From a checkpoint of a small transformer trained on Wikipedia: rotary positions.
Each number is 200 + 30 x the weight over its row's rms, rounded and kept within 0 to 999. Layers, rows and columns count from 0. The size before them is the row's rms in percent of the matrix's.

# layer 7 MLP gate, 512x192, rms 0.148, rows 261-294, columns 0-95
111,221,199,235,169,196,222,196,204,171,180,192,215,208,197,259,218,226,230,220,162,212,236,148,182,257,216,242,177,212,183,235,199,208,172,219,239,234,204,135,219,180,173,248,196,205,182,211,221,211,133,187,182,201,205,197,202,176,189,219,170,194,168,244,214,245,188,242,186,233,160,191,230,178,198,197,141,189,200,202,190,220,196,200,213,248,202,192,169,212,173,216,180,186,208,160,109
108,142,255,218,199,233,222,220,227,197,168,181,218,211,283,213,208,154,288,196,187,247,194,201,212,237,223,244,202,190,146,168,209,215,219,261,194,153,124,221,206,234,200,233,176,177,229,190,190,246,181,189,183,210,218,217,144,217,245,194,185,205,191,287,241,208,241,191,150,202,206,209,233,187,169,196,252,182,154,179,202,186,216,201,217,186,207,202,177,152,172,212,226,209,213,177,165
096,166,182,190,192,207,213,221,245,256,255,162,211,185,223,255,209,227,219,230,215,210,198,220,185,223,194,240,208,215,217,174,230,179,179,238,250,200,203,199,186,215,256,226,197,180,134,232,185,200,199,213,241,227,174,227,185,239,221,200,179,182,183,242,188,218,229,218,238,207,214,217,227,231,254,195,172,197,203,200,176,217,177,178,166,241,265,136,202,229,250,222,245,163,142,174,202
096,131,203,179,219,218,167,212,182,195,221,231,203,204,210,228,244,144,192,213,197,198,131,213,204,201,185,172,175,181,170,201,217,246,192,191,241,245,148,181,211,220,188,153,233,252,206,215,201,151,123,175,189,126,217,194,177,239,196,213,210,244,240,210,214,218,213,176,247,191,250,263,217,183,147,198,183,203,229,182,163,220,226,185,152,228,215,206,196,184,173,191,235,240,193,186,196
102,161,195,209,252,226,195,221,180,188,228,244,189,243,235,197,218,200,172,189,228,202,213,187,221,146,207,198,219,217,211,158,196,171,178,190,209,186,295,197,209,261,185,187,284,224,178,209,243,186,167,225,199,174,223,211,194,197,219,227,175,201,155,226,182,254,212,143,215,200,189,136,208,199,218,175,221,207,180,193,245,176,225,161,161,194,167,265,168,184,190,237,250,165,220,195,206
104,225,212,207,170,168,213,244,209,190,180,173,197,168,227,175,216,180,136,196,224,190,193,148,241,204,203,203,192,204,230,190,202,172,228,176,178,228,222,199,205,198,212,206,195,200,190,215,168,244,236,212,151,175,189,201,264,210,220,234,214,243,195,219,228,169,181,201,223,194,156,189,176,265,201,225,214,167,117,158,240,180,257,168,215,138,239,205,236,122,193,209,160,192,221,222,161
087,187,246,180,160,195,181,200,199,216,190,177,202,218,234,219,207,222,219,196,212,237,211,219,225,203,164,227,154,193,172,209,204,214,228,203,185,224,204,208,180,245,247,177,311,187,108,186,173,144,178,189,193,228,157,137,172,173,173,172,205,236,166,175,215,245,152,180,252,248,250,264,196,237,206,263,209,218,166,206,227,196,228,222,163,211,204,226,207,178,198,193,197,301,217,198,182
104,198,176,236,187,173,226,198,191,199,164,203,210,223,149,194,189,208,213,123,204,179,194,213,226,141,224,200,168,175,209,207,205,193,193,198,165,230,193,170,238,178,194,229,218,181,164,220,181,241,233,185,208,199,138,219,140,167,267,237,191,186,171,213,199,190,186,205,218,210,182,205,207,214,180,189,180,212,201,215,161,238,220,207,163,247,200,191,207,159,202,195,132,199,183,192,202
096,221,166,171,215,213,206,221,218,160,239,231,221,209,198,189,196,177,199,213,194,239,193,175,201,167,184,261,158,192,160,158,167,142,127,254,197,185,214,222,269,246,152,190,196,181,205,171,221,215,142,226,186,188,280,230,206,198,211,221,189,188,230,168,204,188,197,184,263,232,199,199,222,189,196,132,159,234,256,278,172,203,215,248,159,183,197,216,183,234,156,169,211,190,182,171,211
099,268,192,181,197,217,234,159,209,194,209,206,236,240,200,248,201,172,178,154,183,241,205,213,150,140,165,209,228,219,201,217,209,187,147,148,238,126,242,201,226,147,200,250,216,208,174,236,158,216,230,220,140,245,192,197,175,203,198,233,216,207,192,195,200,172,182,230,206,219,247,210,167,228,238,225,223,200,155,206,257,145,201,179,184,253,163,193,167,165,175,230,249,216,144,219,172
100,205,258,230,217,183,210,223,181,198,188,207,230,207,167,159,174,242,199,205,260,170,164,202,205,237,193,205,234,192,197,225,160,172,249,185,179,239,167,181,191,170,196,198,169,204,171,210,169,173,253,200,228,227,190,163,212,187,196,203,225,248,222,209,207,220,217,281,238,175,219,213,212,184,184,220,203,152,205,254,193,206,143,146,189,169,240,174,180,182,270,192,224,177,200,210,181
092,184,201,219,236,157,205,200,222,203,223,239,210,229,180,187,191,200,260,164,215,183,246,210,173,214,228,145,220,210,236,165,192,224,179,177,152,206,223,206,209,261,186,179,198,215,268,187,210,165,203,219,173,186,187,152,228,192,219,230,176,268,188,217,199,219,201,132,213,219,182,179,208,189,182,230,218,242,269,210,186,191,227,204,265,147,219,225,234,221,191,166,178,257,213,216,182
108,179,208,131,198,209,180,162,190,234,149,244,210,204,215,190,254,194,252,179,185,162,208,164,227,188,179,141,188,212,157,154,161,232,206,240,217,256,193,231,190,188,151,216,227,211,224,133,156,200,127,224,202,216,245,179,200,244,194,203,204,190,174,207,191,214,191,177,162,224,192,144,217,265,194,188,172,266,255,237,172,196,217,198,234,202,187,166,236,195,256,147,241,162,204,215,237
090,175,160,174,185,128,195,209,151,232,219,226,228,183,140,202,229,197,206,221,175,214,166,193,177,229,229,223,209,226,197,208,228,213,172,263,189,192,177,223,181,203,152,216,163,176,195,230,137,211,261,176,233,156,210,211,186,182,216,217,230,243,167,210,205,222,163,243,182,203,188,180,192,182,196,227,234,212,228,212,197,207,149,208,181,216,177,164,195,208,203,167,232,171,188,264,168
082,167,218,129,207,207,222,195,243,180,248,233,174,215,248,218,216,157,202,209,172,226,188,157,243,163,191,186,205,267,183,195,222,203,201,167,196,205,185,161,262,174,172,204,240,200,219,134,197,178,222,203,228,214,192,181,230,174,254,217,212,150,204,186,173,206,211,201,163,234,180,153,137,208,216,225,202,180,201,186,212,222,154,199,230,200,198,221,214,177,167,216,241,181,272,184,187
101,174,165,208,259,209,153,233,211,183,235,221,209,198,170,239,187,225,151,201,193,234,187,191,291,175,236,195,205,212,219,232,221,204,188,213,212,258,182,207,244,198,211,251,145,224,236,184,197,249,186,174,205,146,160,191,197,191,220,210,130,255,165,189,195,210,222,162,276,202,218,221,157,183,170,171,175,179,182,148,166,172,196,211,193,188,194,217,141,208,208,231,204,191,209,166,208
116,215,160,240,191,144,194,210,243,231,219,156,192,186,225,261,123,223,226,235,245,206,201,185,183,217,228,232,194,249,156,222,175,164,186,196,256,179,207,256,190,208,160,201,156,228,189,219,152,205,177,211,185,233,236,193,214,194,171,191,200,215,172,174,158,201,231,210,185,239,270,208,177,196,174,138,192,176,190,166,131,184,244,227,180,212,187,190,179,193,172,235,182,194,227,202,165
089,235,162,243,192,258,203,222,223,208,177,215,163,202,247,221,204,180,181,209,194,149,225,204,196,167,166,139,152,195,187,171,220,167,198,199,178,188,196,236,136,203,237,216,215,223,182,234,211,163,226,204,208,203,222,168,169,238,180,286,209,166,233,239,133,182,199,244,213,202,162,174,212,172,245,196,182,210,223,190,161,218,179,202,194,190,163,168,137,242,207,211,144,193,160,223,168
094,196,199,205,182,225,236,165,197,228,193,195,187,180,202,250,193,247,225,202,158,217,197,161,204,186,203,207,124,231,227,175,172,239,220,184,185,164,213,151,212,186,176,234,196,171,199,205,225,199,220,227,162,191,251,207,174,169,191,226,184,129,215,260,187,212,214,234,191,228,183,260,167,205,151,203,194,183,209,228,232,229,192,191,215,171,206,192,171,235,165,242,211,206,126,177,229
101,217,189,227,216,202,190,209,137,194,165,206,180,218,247,222,167,265,192,194,203,184,168,196,232,150,165,200,244,213,139,191,216,219,235,215,254,207,252,151,219,202,203,242,236,187,227,223,198,183,181,246,264,194,196,241,163,225,158,191,166,227,201,190,200,179,212,184,198,154,195,172,207,190,186,194,162,178,195,169,206,171,251,218,191,224,172,152,207,158,287,229,201,188,207,175,204
080,186,173,174,206,186,221,204,180,237,243,215,174,254,205,230,207,168,206,160,222,180,163,218,197,190,203,158,206,241,171,230,128,260,206,215,178,200,210,204,192,276,236,160,200,231,166,187,172,248,240,195,143,206,197,254,165,123,194,215,215,199,214,193,220,179,169,216,234,219,178,174,205,236,206,206,170,253,155,204,212,226,196,199,161,198,133,138,227,202,246,175,147,210,196,231,200
077,226,267,216,210,190,204,231,182,226,180,211,190,177,233,206,246,224,223,193,164,234,198,222,202,209,216,191,209,138,121,238,239,165,228,178,216,224,198,188,217,127,208,181,214,124,142,198,207,254,253,200,219,168,240,205,182,191,261,146,172,190,211,219,206,210,232,201,181,177,188,187,180,182,122,191,208,184,271,185,209,173,163,268,172,225,226,203,255,170,237,190,239,219,171,209,164
106,202,210,202,217,163,232,203,227,192,203,251,227,208,186,213,260,212,197,152,150,170,176,185,146,202,180,234,200,124,168,187,238,197,231,174,135,220,184,203,176,191,196,119,226,199,201,187,179,269,210,247,228,176,181,216,195,209,175,222,175,204,250,237,195,206,151,226,202,192,254,184,190,124,231,193,209,207,257,183,264,225,216,214,179,208,199,196,179,182,196,226,222,166,194,250,174
094,230,172,282,181,212,180,279,213,129,214,211,205,231,194,171,221,226,210,232,192,201,235,174,252,197,181,214,205,178,193,191,190,198,233,195,191,211,227,207,235,191,188,250,244,264,221,243,217,198,179,196,203,184,194,215,173,155,187,232,208,168,197,204,173,188,236,229,207,183,219,150,203,187,188,182,212,178,174,227,253,235,180,191,225,218,187,173,172,222,159,197,204,182,134,200,184
078,145,181,224,198,211,192,184,221,199,133,234,210,170,232,207,156,200,226,187,191,238,176,206,222,177,141,183,244,211,217,208,224,206,172,232,233,171,177,204,173,162,162,215,166,230,203,226,232,264,201,144,245,169,142,175,228,192,253,235,186,190,123,228,170,187,229,194,160,234,210,186,243,213,221,203,157,205,168,202,182,217,205,204,210,170,137,223,187,183,235,218,216,172,205,192,211
104,198,195,212,214,220,212,215,182,193,217,141,249,189,201,252,201,257,188,170,227,186,179,166,225,197,230,194,213,193,151,201,194,217,184,189,198,232,207,180,188,214,267,245,248,196,127,166,221,199,207,247,209,215,138,189,222,189,208,157,148,196,180,179,169,172,175,184,252,223,174,175,219,182,224,213,222,209,167,167,204,216,222,228,135,183,187,196,246,150,160,243,208,213,127,231,160
084,150,162,161,181,228,238,236,195,232,200,220,231,173,216,205,183,231,151,234,207,177,192,190,208,250,199,157,228,145,199,186,184,216,199,149,244,191,167,194,178,198,199,217,215,238,204,232,198,217,156,240,232,200,214,236,242,214,202,238,189,193,118,215,192,201,178,173,193,229,191,145,186,209,195,220,243,244,222,189,181,212,202,141,215,206,182,186,226,180,208,259,233,256,147,201,179
087,185,207,180,196,175,141,264,171,171,195,199,189,204,196,252,139,194,211,156,201,164,204,223,237,179,172,207,198,221,206,251,159,218,213,212,174,178,223,183,247,228,226,195,252,172,233,219,176,225,179,212,222,203,165,219,168,220,220,186,208,201,206,165,197,180,194,156,191,200,203,182,205,197,245,252,190,171,183,224,217,206,169,203,169,219,203,196,200,186,173,209,161,242,208,203,173
099,164,240,214,259,174,184,166,158,148,262,182,213,200,258,169,188,169,122,163,201,215,220,193,205,204,223,147,233,212,202,205,248,182,182,229,157,231,195,198,228,197,223,174,185,245,155,202,223,209,186,193,173,186,184,254,164,181,243,172,177,254,180,189,202,160,191,235,203,182,202,211,209,173,159,183,209,188,227,160,167,200,218,203,201,264,201,200,198,203,235,225,201,242,241,240,199
115,188,180,183,182,214,213,209,197,289,185,238,267,194,177,233,211,207,181,184,170,188,273,208,145,224,173,194,185,225,164,224,195,213,209,205,216,250,223,155,247,222,194,201,250,190,190,154,156,201,193,157,194,232,256,181,191,218,148,187,167,209,233,235,196,237,237,208,195,163,258,194,195,156,196,212,188,203,211,209,176,243,219,258,221,190,213,225,233,243,201,183,184,207,178,190,231
111,180,196,196,159,254,177,234,178,134,243,179,196,129,182,190,184,167,152,178,205,202,185,183,188,178,206,140,220,168,201,164,250,212,288,213,228,236,153,224,234,186,184,226,205,174,207,219,233,184,228,190,188,183,211,224,182,172,207,220,217,215,198,148,190,254,253,182,181,226,211,153,239,188,194,214,194,198,160,210,188,208,162,158,184,195,164,235,224,173,181,173,213,179,181,205,179
083,213,138,183,206,185,233,207,196,221,214,158,253,163,178,179,242,143,211,200,178,151,223,254,151,219,184,203,207,239,187,213,204,199,164,205,151,192,180,154,200,240,263,214,188,160,174,174,195,217,196,102,173,190,198,178,172,217,185,198,184,226,225,202,206,255,199,177,219,241,198,211,243,234,254,217,185,171,209,171,194,201,205,223,182,182,234,197,213,184,211,135,216,172,221,236,178
079,194,240,269,229,223,243,186,232,184,217,208,251,177,193,255,190,209,199,207,217,149,218,193,169,217,183,198,130,187,130,201,202,202,213,225,192,231,221,221,170,213,187,228,242,170,169,139,205,188,157,157,215,168,185,200,206,152,193,247,211,212,223,237,218,199,200,230,156,207,180,142,236,184,166,197,131,190,148,169,234,199,230,179,235,235,191,158,193,240,249,228,177,225,243,186,200
101,207,205,163,208,194,146,213,232,235,198,239,215,208,257,175,246,210,278,204,195,208,192,161,263,127,211,206,214,180,150,198,191,156,200,200,245,208,188,188,231,116,224,149,247,201,218,153,196,238,151,202,172,196,164,203,233,202,161,221,221,187,183,200,152,161,180,209,188,188,228,204,213,246,161,177,195,176,244,189,207,196,173,183,254,210,213,210,190,175,211,151,180,197,238,256,152